config.toml
n_kv_head = 5
norm = "layernorm"
norm_eps = 1e-05
lr = 0.00502
grad_clip = 0.5
warmup_steps = 200
decay_fraction = 1.0
decay_shape = "linear"
seq_len = 512
train_tokens = 152300000
Each number is 500 + 25 x the weight over its row's rms, rounded and kept within 0 to 999. Layers, rows and columns count from 0. Numbers have three digits each. The size before them is the row's rms in percent of the matrix's.

# layer 10 MLP up, 640x160, rms 0.0624, rows 124-164, columns 80-159
107:510480473475512507492476490531474484501472511486506529512480483525504508489478513519513506513487492468483510509466507551501552540485491484503527490514469487482497519511489535517519494502515557466493510484550493484499526572494459481536508509
092:505475534529502497498506477518507546484517494479508543508512515554504495512510487510521463540507464516468540531516542475471511448479499503487524476475457477485482504508510539511474514535467491493494512526490523484488493508511473558471542505
100:477493515511483476505525479562480508523478537502487499552476529495482497541489496476501523514550518516506494490449445480522489482508493480511489439533468529495485506460505500539506501516511509525507483527494479529496492527491505536468512508
105:493502468470482503457484435463472521481510520514459507505500499503552454514499514513487477530475540522502488473494502517485472516475504495508519500487496502469535497507477472525506494503536559512505493512478487481518460473502496481488515507
098:500488520500506505515528512489511553479485484459503548515535503499563474487498455473546478522478489507484436478491477480492526521478491502510494498552496460469470474495488480483446525494479481511520507491500467526493517492517484472513507526
099:477509452521484446468527460529524493491489495482521517488533511473508505514501484497500501537476501518504541536495489460487511496528488516464500471471495534480494495483520529536480528496503502513474530486484435493496500549490527484521507544
095:488493524505530503486557495514481574522498512481475502548476510545483438486490518511438523468486481462529529465518481498537518509508512552526480518466504529524532500489450531504450513520505485485515506521493505457551483559492484538504485475
101:516499512502512513511539519522448490480573535510506528475500506515534506494504484474458490458478514526535467524470475513502522499473498483487480503484474483516527499460484496480528460529504456500517519497497478465504483496508484495484458476
104:545497479499451527506524474517487451517490503502500524537496487513473488551490476491465468502481503492489459497572471518492487454468491500506497513497509498460526487492517494493508510529455456492508470503495487490484485530468515478463507485
097:477503485508471524495537538481486477505499520511490489499490522513477496481448529499492492443572479530533493514497522457494495466497529521464531476501542538492489487498511437492470492516415517512481457466476525511508485449514459484484495534
092:504517521487504524509505504502467534523514501493457505469519482517546472507496512484519494481514525502524509547488522494510519547458503509510451549495513503509480493476526489515533516504500512525478466544484542504559509551497535480514490521
107:505502495490487461500472491514492501484539520511493507544553497490492458483521466476522513518506512488490472505527459486530446526517453445492548452500537556510515501480487490493494545516495517495472504542502511505525496512520463536542492510
099:494515479489518526518519515512515489521487520524490478437506480500478537473458517430532478494507460484460507475469508519485553494502476471502522474483534500480526504450530540475482496543497499506530532530532434526512531474530529523510494529
107:504483486445516469543482515522472493497473498512512534429498521475469517516484504538500526444473483525494467528465494497464522500488524503469498492521462480485526510493479511498441496512471524498473507505512470454516507533502477494537460514
118:545485540496502526488513503526495523514522541509535521522511521532511504548455467499474497508471501545518511516500501498490524505507456506471488561496492510540513539515520494508548486535509519528509476503526519478516515462498491523525520496
090:449494516492531479473484481464520530518522463524501518499491522483505522520463535470503443536440519473493486524508536548528491538535489511558519530512503513519474516511526460529564531467479490513459515500512513508488482506505497496489524524
095:529488471491466529508515506448508507527505529517508500549510544476512490491474480497490484535498500514482492524523487540468471474483519476518514434522500532468502453473565512489462497530459457488510527541473513516495469501502520523521504526
110:473479469543528521499538518478493534462550495459498513534488522495502530498511523479460478516510500479528528510467530487479565490508476521493476552485505468499540488489532488518493480501494543494452494485512526500495480498496502489472531489
112:469516502508490498507499521502495480512491534483503549500537509597500547554544477504495490515501457495519504525521504486512501504502505487516545514504537490464523500508505488509523553491452562473490495463482509509514513511497526502496539537
093:481461454469491536465490528505476512486513514525493505507514500545479476494509485534517512523506474506523472534512469475486560506536527511513466481483469515502512533516498531457504540528513495449470507490496475474509491511484533478513534545
098:525496552494497485513474492494503508484479488465440519498526528521457512509489489499479492515512483478538518487503468462506469470488463484515519468456491500496473511499493533459485478472491471523501470503488550470429511492488522479505459498
088:472499488532461458574527512518496546537488490490512507495525513473510499532466525484494421518503506503474471517502464523478490542509512466474495524485488497456532483534539462503448508504469486487531509483474476531543460513530511490533499513
094:526460517501552536507472485503498486515531535486469537460528513536526523497492491533508511539492536514476525465515507513501491517500510517543475543503478490446513454504535519544503483477501475519489476496472437529503516545502480470518499515
101:542542509468540467501497507513505481485540547505484517446510518478492533455494508494543500529529483504449503493500490522496504495516514478520480489531539525502489528514514475514524471514483508502521505495479544529516517466529507502454559514
098:475501512442487468475458504488508501464522529503502523528487498495489488529484515526497468484520486500519482505468505491538510452493504515505506475518525569556561521473506531529506481515520498518533492502478497523505507488494477469491510532
100:484503518440474537461470468489536503502506477486464501518500490518533475528485506457484447465461486490487485511515496478516498516446486504518485519455486481513480516466504481469491484527527479528476517508431510529508454523589556501541504522
089:500480526522506530521507521502497505561507511507498479534519447557475493534475509463450491498477533471509494475508526460531523522537502474473435471496474489519495491516546512509482534497524508489471509513490504516492509568484496449488533499
099:488520514513523457476462499496556483528518477486473496498488481462461464530489525471437480542524493491505499518454470490500493501518509503485467530530489496448537513534489470496513475503512480494506482482509477518459465504447522488524490513
103:519487456490519474532491501461462481503512496505471502484443482486519479507491501496480495507503470484529453518490487530468501455487541496467505485518507428505539470501532507508523507487520511510491499520492504462506498490540492504512491536
092:542527516520504488473495509483534490492496477478516523464485457506482464454483475463497444516527513509494469544471511481462536500445451482454482464506541463446516479496467490470490509483499487467488498524464502510518506478511461498449485471
104:488490515522504449499484484492506501540513499497488537499528446491505530514513526504483488485451500505456492504457488486521484437487498462507520465487548504504507519490472546466490516489524534461513451517514507497486487490496528523486540452
095:535460496446487477505488486537499490512466507490506484512525542506493484524526514489453490515489502496536468434491507509469506476472490458540510490491544535499519530461546521476507529488493465520527514545484496489467524532467480459506488486
107:499498474521510465482525491470488486477484525519510535474472500536484501497526501519526491510462503537494495525495474462471489478490496482547465517479485524505486503477455480517448530485528470517493507486479509507511483514466521469484475541
104:506484526510491488497544484463494500526508549502478499482496535499522482456491489511498491502451496486514496498505527512547477510482494510515466501503538511492512494458510486489532496515499483505479479482479454465503516450491466514570496550
096:492476494528540501504497467468481511514491483546497474475459507520516481459530485481498540495511466527539502491473472467457524510534518500496534513524514490472491484486525518486493499483544519496484502533506551466491503490523468520486483530
098:519491523463539517504500517486509432476540454448473516486501481512484513509509495502476497491490503492439489486536456537469509511491440526480477489577509509482517506535527430480513487482508488509487510492467496524512497476497498491529512509
109:500478490497478551482521507517479502524496516504509520473504524523501498474485493500488505468485478531477486503492479475466487523538505527525504521493497483510500478517516514497513518501516454558484489549451530474510500528564434530466480487
110:528487516489512516539535479485490492474503500472500520463506519520509476469476510528535510520496431519480496520517459539475493519501461461459523525523504504506506517476535485545535523477510499519516516495524503465514468521449464477519486490
104:487509465507473497505514502449466544480507502500459501483535480506485447474486486473499464504504453483528479493471459509505564501477463475470491528514522487536522469543524534500469550496514516519470500508492476487493476502444550491489504494
098:499523506526507484470512505465495458496522514456479530502513511539500491501511476498484494467488502467451445508511496507495521522466489474525534449480497490500470530466475523497491535462480489475501495498493536507517498508507496524467536550
102:495542510505516538517493541464522507518496522482495503530517508541497524507482514500546483508505496491475443512486457510485507523529519495528518502483523496503514503505522501517470500438512455516529482497501483525529475486518563512524503502
# layer 10 MLP down (transposed), 640x160, rms 0.0623, rows 124-163, columns 80-159
109:521532520513482467520516493529491514488506539528473483529498462488525490479499452510512546537471534463486442507516460501487506481510503472500495476534525528557523523477500465491537502535489491503496444488514525511488493472534527488536462485
099:470482509486476490480513492500493458502540521518498502511475525542544521472497535510526560517498535522512451453493538469498499494470549495497479489506537552488449529449496470479494502523507484525538482484526464525513468512501487513510513480
106:505478510526537549465493491538455495546484484491509487485511552478479521463516521534520479463468478540505507499500484496530519514497480494464461528478482512489447509504514550518522505525467449495494553515488462485498527531497543507483498511
112:470529530504505487489500534505463499506476499493474508496489476502478523530498497481531487522477479511528510471485499520520534502526547528532504482469536500535458489494475495488501486483507546491489477523511519513455525516450491537545504516
096:508556479509485510486512536491490543512507493509500476501475539510494495483487511534440482506545520503482510516551470474434518489492511448521467459543488498513464491525522548482539487486539492476533461507516530490511537543486501498476502476
093:509463480473506515478465510492450461510445540542496491511482449489509514484502496468505527491490510526497513455542481493494477508526506516482536505485474490501515451460464489496500500548491550522528499475472518465515494546543563496511483512
103:528499452504518491481466433500502500505461448549545503515482546504495484502467516471500502536516494531482482498513494518503517507507488489516499446538458499540475497495515485473505491496518476509549520486516527530543458478477567485508513495
101:513511474491507540493473496470546542496472481527531486514580457470490540495453485543499469489479507436512481495464512520458522507480501500500505523530536509508519530554485469515518515448498467527459453487520502503498507499529521517516513507
100:468496497521539484522484536493502476464491499495504483500512460492477531500496505524509514494551461497518511512446519480469495492483527456504500520512528505525489500414502472525502480495557494517480483480498485482520543461514485458527493526
097:466491518521509540522481475514465516479409456524432494466514516502469486501489512518530521507498483493490544517537498476517529491479534510463485495499462490488464502499473466472517488525512474482515501516487485477466507554492489427528520481
090:542522423453502499528499545511529479464488529502506500537481513457526480500501477503516489477490487485467470497502483510496483515483515508499479490501487485501497484504510559498528495468483446478516557514535527516488479493509492568514515487
100:511490498467542462514504526486473485480483451447483500496468516515508490463539526496464541467533513513506563491518499510494510482521513523475472481533493480457507471527488500506502506490487558478546479502538533523471490468513471528457503503
100:498505503524504495509483475498449486517498471437515516498471482500515483485479479490493496534522487548513480540519475453510448490476542499530500515524467496485451531517493463479511474477514486499493510558467492517518475548486506481474516544
099:505470476557511475510480486466482487499498488525534480463514492455520522495476486540456506554512572463467507501508545473486495492514503465469465510502530471523484466489517524506511508492552464509494452478542506530486515487504482478527545503
101:515526485509486555496513491509505479495483537507477508538518523559521493523517532516480513511492524502536510502513514498507474517538524495479500480472517516456457496506482512463503520473517484535536521520478498532494468523473477473506485518
086:539443505473482484511500567511538490552461503493498509502479494485467513505510498490504494491495456533506535487538529484519505496457480470521471470520474494478514532468510501485468492533529485483560502497463512482515531516503489486530496497
100:538463503508514514506468478489473511469496513518495530514557532498465453462551521491496543490513507529491510521473500515493532468469523519504495525468505488553495480543433504500489513487512509510433468506488486510521508496518491458527473485
115:460477496489468500498470511510514496536522452496512508514538495508532463525510492525475512486505497479516509480548501495504475480472474448503490513474478503470494508494537567497480479500491554450539505496493489504520517486476499521499498477
096:505499435500498500528504457495518500473538456532531479480471503508494505486477519506496485514501507484490472505470532574463520501493467473492465490511523505543505552504504507495509489525484463522513545533523492512473499491489474508504513501
091:499484468507473459466477471491557528461494439538538489517441511489458497526481529491462530528500559525471510516509523507485503470534533474489535487491534509496508493530490467496532501511508475519495584484520508484507488472488532532488515514
093:464519499544540477484473496497468502499507473555513467513522482538464460497512474463536502517461491495494493535508485486475461469513544479507469485510488531544481520500483479494531504519487520507480506521489504557552508472503528498463507511
088:482432521472473463485502496508494516454478495453477526504493495495506483531494495484514500523500531548466518531513501517471481502514504499513535501506489515523485496535522515519485521417519497449521464534510463499521466490524447513457503511
096:470528493510484488517515511517503527512535529493535456513497498492537470547520560489517488471462500508506511556499474484495470520480501465500510484508496465484481531513534510490506527512507496466496473470493516519480497445501523524422538511
097:514496455511518519477540501480509478491515498535456503541493555545501516465478558556484490494493530513538510485489519496513490509438477469486509523533479552518550515537483498469483500481533471522489482508520487491506515482447522499485471494
094:503469505502506471509547528510507472466517504473556529511498501497540507464508530489515511529491541530517490541508462503438536538528492456523503534503467446513509481503483503531479525479473506492516535455504496534485513522506514526517485523
107:463448575453518447525462505523528482504466490552531541504471489484504485515520567549510480502507499491499529518435466486469504482501529525550490479525527503506465471482478507514538498506498488469471503503527535503522518489515495501541482502
095:458490488471500457470487504438511534472498506509463510533525506495482548500504523539468545507520469534470544494513506471506539482459486488486500514501535501467504489512462499501522485508469494487482504470529487512482515474521510495484463495
106:477525503516454524555496513514478497509509487495506447463517500524514505472484474486520542512495515458479503489493515494506507481480480459507517517506525476508509472490497448513527504488511522483531504514512474494437493454507459500513432500
107:521477512509460530498447506538516481491522504547499494536537500516505516541512473526506518461513494473477510540460548497495474550490529485524463553465510488471510483505473495460536486468519533507526540493476503529493520495471490521500485484
092:448489527488488496515509480488499505475543541504525513489495535523534472507466506497469579486498535515462479516496495502487533486474511485502460525495499490521468469463504519530477458504466492501507559471483524458505491532555478492508486521
097:482502474495477507483499546498491546486523456479474512477479466505507459497446492531480500529488500498526499476512520501529476499467470462465475501536488456508523502486536524475493542543474473532490490479502539504502471498513515504534488452
094:474533554472516485465482521478507497525510489476522527538492540486495530471520473524470517479488518468445518504533477475497491526518511479511500511527519521496521537542509519450472462534503486511506499515510471485492522480545528519492499491
101:544552506509492491506511496479503500499529479471520505489464561534496522567497520489528455482485562492480531503530469535520501505476497510461536496497464533453486549506471495478503480503502452526518500517504486527480502524461474512513498481
102:526521481528507508467534474510510543483512491520464467515551473486468519505509517497494481491522502510526537506489501488506476562487488488518525440498503500463494511503530497478514534494453454498492487495492513529491505488480477472534475491
096:508519540469489520557531514489472535495474499508518519455489523557519501515482473498474485522485509493505473536470472509527510493458492511532471489484536524516509492460508486519525480498492487490491474535520472506487482493467496501475515459
097:485480507546457521497472496531501497472490477503490453522486519516511536504463523519504548482491529482470537503474543479492521538520523482471471524549528487489491485510508537473457503461519483516505521506515495533521480504454499463529466469
106:430518475471510446489530481478496487485477473485480497521517537502509502484503501485500526495499457494558540444510497490489437513525486499481498515501485515462503527487462505501552546499481543506490488547466500491482485455468545514511482474
111:494462493510494477554516468492496553463499482566526478484494474493531511496547538479481494465492502499480520549541477516482491515514494530499484473482476478506491476498479479453488521513479478497502512500524482503470485518505491528535483527
104:502511515513540481491451486526532460493498490525492515488492484506477521440548518503499551487530529461493537491460510494518488446513513509501504537473507493483526516491529509481540505529530566474453473493522507477491505519570510537497504578
102:486470487495490515537480497528473509515493511514531513485446533495515526507483523506510471540445501474509454492534477491461530493488498495491485482481494509483494517568531451457531542523481511526521495491493516513484535475508483508471508439